config.toml
n_layer = 13
tie_embeddings = false
init_std_down = 0.0
beta1 = 0.9
beta2 = 0.99
Each number is 500 + 25 x the weight over its row's rms, rounded and kept within 0 to 999. Layers, rows and columns count from 0. Numbers have three digits each. The size before them is the row's rms in percent of the matrix's.

# layer 5 MLP down, 64x192, rms 0.16, rows 34-63, columns 96-191
093:471510550501504472481543462527487471501500490498516485472487506487530542511494481512526502489464448500498540528498548498516494551485515515488481485468502490485492517562518480522511495511467467553509444505482540482509515495515482515488448447496521512495474478494537504483537489489467492479
091:495516494466479497544502535459498475474519517479471510457506517490479488482528526525534454494522451516537491529494533466475500533476543510478482528490478475494517482516517533475535500509569476502514478503553456476462487519532505515506511474525503518508501513515464510511543547527548500505
084:477479518517482523470464534435528487497535510498473509489527475516522529506482490563503452482508497528477481509498519545507499498470474490461532524546440542504479465524524496499539461548514535500514490492519483509440547462518476543494530476512495516494545527504541560489537498522487477526
096:548534534501508526497489479499479505498523508475494496464538542517490519514529505515481531504491509485491512495496498461491510496518441490511469513457517516537531488501495517502443503474507443526479477515536473523498431468526490495500518503448480488470496466474524505481440475526478540522
115:498546500493526480491494484511472492473516440561510498509476517523502478516505523534539484528469509491471490459542495503522523464539456449441532490499551456482481485494498502494504509500503516585510516522506505498490473488511506532512535533488466487520528463532475529519517504487475503516
102:433467491498506541486499479523518516491515475531495512480470506479512508516484478468519506468530481495519453522533515502505494530509519447514534508479490429488501505483465497527512560458513560497525513506479483522464491500508477522505481414530508463503472491494553505529497476486505469504
093:497535506518509496490480525481537482585539495514507493503477500472526501509532538539494525483506501531481504504534480532502490511505479488476543519471489503509439491537452530498494526499469466502504537527459494493539559474473501493480474507513482508466489478455478533503504512513493518498
113:503475495491535535498528496464527545547494484469502499490488517526519499489556479488489474481527497501486490502443502502471502507492476450513555456523511529533502463493528515467513460525531492510472484521528460528475516518546523520500502519479467509497538485488522493503564496492487497513
115:472479523510531469535535501446524510517501544507491519516535520478514496495470520540483492505526530505545504514494527478510467542519522466528510508544461503492497479474517499511492465522498513492534491485476489500456503526481465512521537485487461503529541443508512474552502550537493464516
093:528539523539503500518497468520464465452500473517508519468493479503530534459473515490495453511520481461516528462460511486524462476497508514488476492499500463498528468543506489517539510487468473501469526540522552463474528519509514479511481532487484531489507472460504544530476508503492514503
090:495548514492485517531514495554517508494497483467464488502516463468504471504472501475537513467492451493490535481522504504473407474484534541477491459511484508506451508475509495508507499508557490465515519516534484500493468500540493497503521517472492495515477503495517495457500483490505489510
099:522509496496491522515489512503497489516528545517524492504442463480488504513491521527457500500493500515481510517515509525497476482458502513511477497456495481508475436537445469529498491472497443541462533471476519520491520482477476470514438524528465501464490485505509493551487507551545530490
099:481524482456466468484568485542455470486484459519486473488493532492510520460524496509502502496482484521498526487494474491506503526470521477480529542478533477524505535531510510517483507477460526528554508479461533458504488504459491537503505503518484534531520519524514547519505492503483536532
104:498451541483556523512510503539535522488514486540472487452512517503515472492511530511504509488485502533528496506502487482503498492513482514493527498483504509514517449449532478454509483503501511498457496521500474505511474518487520523459487442442505522508551540516469506481509507507526536462
088:551497531505496456515496521497497506472499477441483547499532487490484445457531473467447490471508504513512494481478543502529496542465456516517534521476504509477514498500487497473505509544524458476526508529487529496488474473487525511518509489461513512538496512530464504536513473542486526493
096:509484500536503539510505471559476499499489519500474485481516510478477480515495456492512472505495535512504564513483496506503494539501508515478504504453521528537512498488507502534503511454484489515516476544521520516478511507467517490479526472480497491492451489494531468485472475445501503527
148:554539414486471490508483506505492484506519506518534497498474496541492536493530462472532483505477535490451533535497453482483543481476518482518515500492492545494517482518475529499498506512487486487505492554491494452502464490501514480493551529487544497510480543492474497507513472512502512524
139:501506463506517573455504533490512508509507462499509514561506472528489512469524459451461518475485474537470501476517492509555477525485524510535505520511490485502458514528547483495529485513513499469510523495490486496493518484511509489492476522506501557443526483517520497491534540516513475504
102:502492502539535522505494492512517520505519493561479471502494525456452499493500550495499433482523487483493469492516459512530523467498498499479441508497476458522517490476527531480447532503458544526481512481499484553528480518493479548491481539505525533554495513452531536516502519530475488506
094:482545518495470503507496504495438491486516540523481445486472489499465472496497510523566536550496551492462506478462497490469483476513500545500471502505509509493469497491457479500527488509498453491505510504538506501525552478463457515501455489535518496543459511539475488491531470496455517493
105:548467456522553521531495483483514456524468472515507499486504517548464452513477486550469510489473543482525464531500498532457507524490493469485503502525481493490511493496510541488491526482530480477493475468480520484495536508462521474497518507444478510495480488512444494514498517478514492482
097:505508483478503500545488499518476533508502522518500514508515499545494486492479564495488528504475505438489488494512509528526525490503522525495487482496451524503533527498475486504493493532462508491527492484487503504464477534493548517500482516451535451464554526525500478503455516510486487565
100:492437523518502461484534520510552504494511501520483487493505508515496527504512493512523485508485500471451463487514517505515513459533510508493494503512484511499527519479519479521492467504508567512480535476529494524544469533518525462502507503500532510484508495505524441483515474513525508464
106:439472506554492469492468462479534484462514477457503532488507486510509493535458489442473501481542509492504522490494508439515487509515526456464525516532561464468517532464486506544533468488512515484535469504473470485508537501471485458488491486528518485485494503478467486530514500467487515540
103:492490529476490534536486510490487477478515498488521466539519528479500480486486509468484487497502499485478458527465468491510479498510534495507542506522506506470527530485531488526469493532511484489473510498499556500513508498534461507504540520459495494494473516467523521442465447488496509435
088:456492508466534513509519519484478516459527507516478488497471492501544511478514488445504518494505471502497488528495493518496488448493510499502504511475485519523531546485496491526456505511451499522546519473489508533465459469503532489499533498522543472506479525465556482503495493488468494484
102:549510530547524483502533538452499538543518502523518500512478510502474523488524549509480547524494518536552480492496548460529522539464493514509491474546498487510525504473551539483492532471485475511445513462538496525485545479505500506533513480506480498492477483539492493522511476482472516471
092:467504504477481509499511471516549501482502490508506531489481470446451502532530506467497513533490509467512446498513487484499516501475469516485475481483511435485488500570497497466497486492515510498438468488513492528509516495509528517521489494506489505498483470478497529496527538468536489543
096:541495507486493543480476468479494471539481502489515487473520507481505561549509529540476491503494496495502494467529506453490479450471509495538485461505488540505529515496499486534469482495464463482470461493531538549522529466516538492478476536479487502430457485482518476504443508519492529478
092:552496432552495501513481492443546477511481525504516508497484509518501501508520490503523542485495481505489504487509463505498466502534528474508503534501469541466498500517503497466544509522498485491501478512504502517471555517470501464474486498539476525464489479455522537485490508480494508465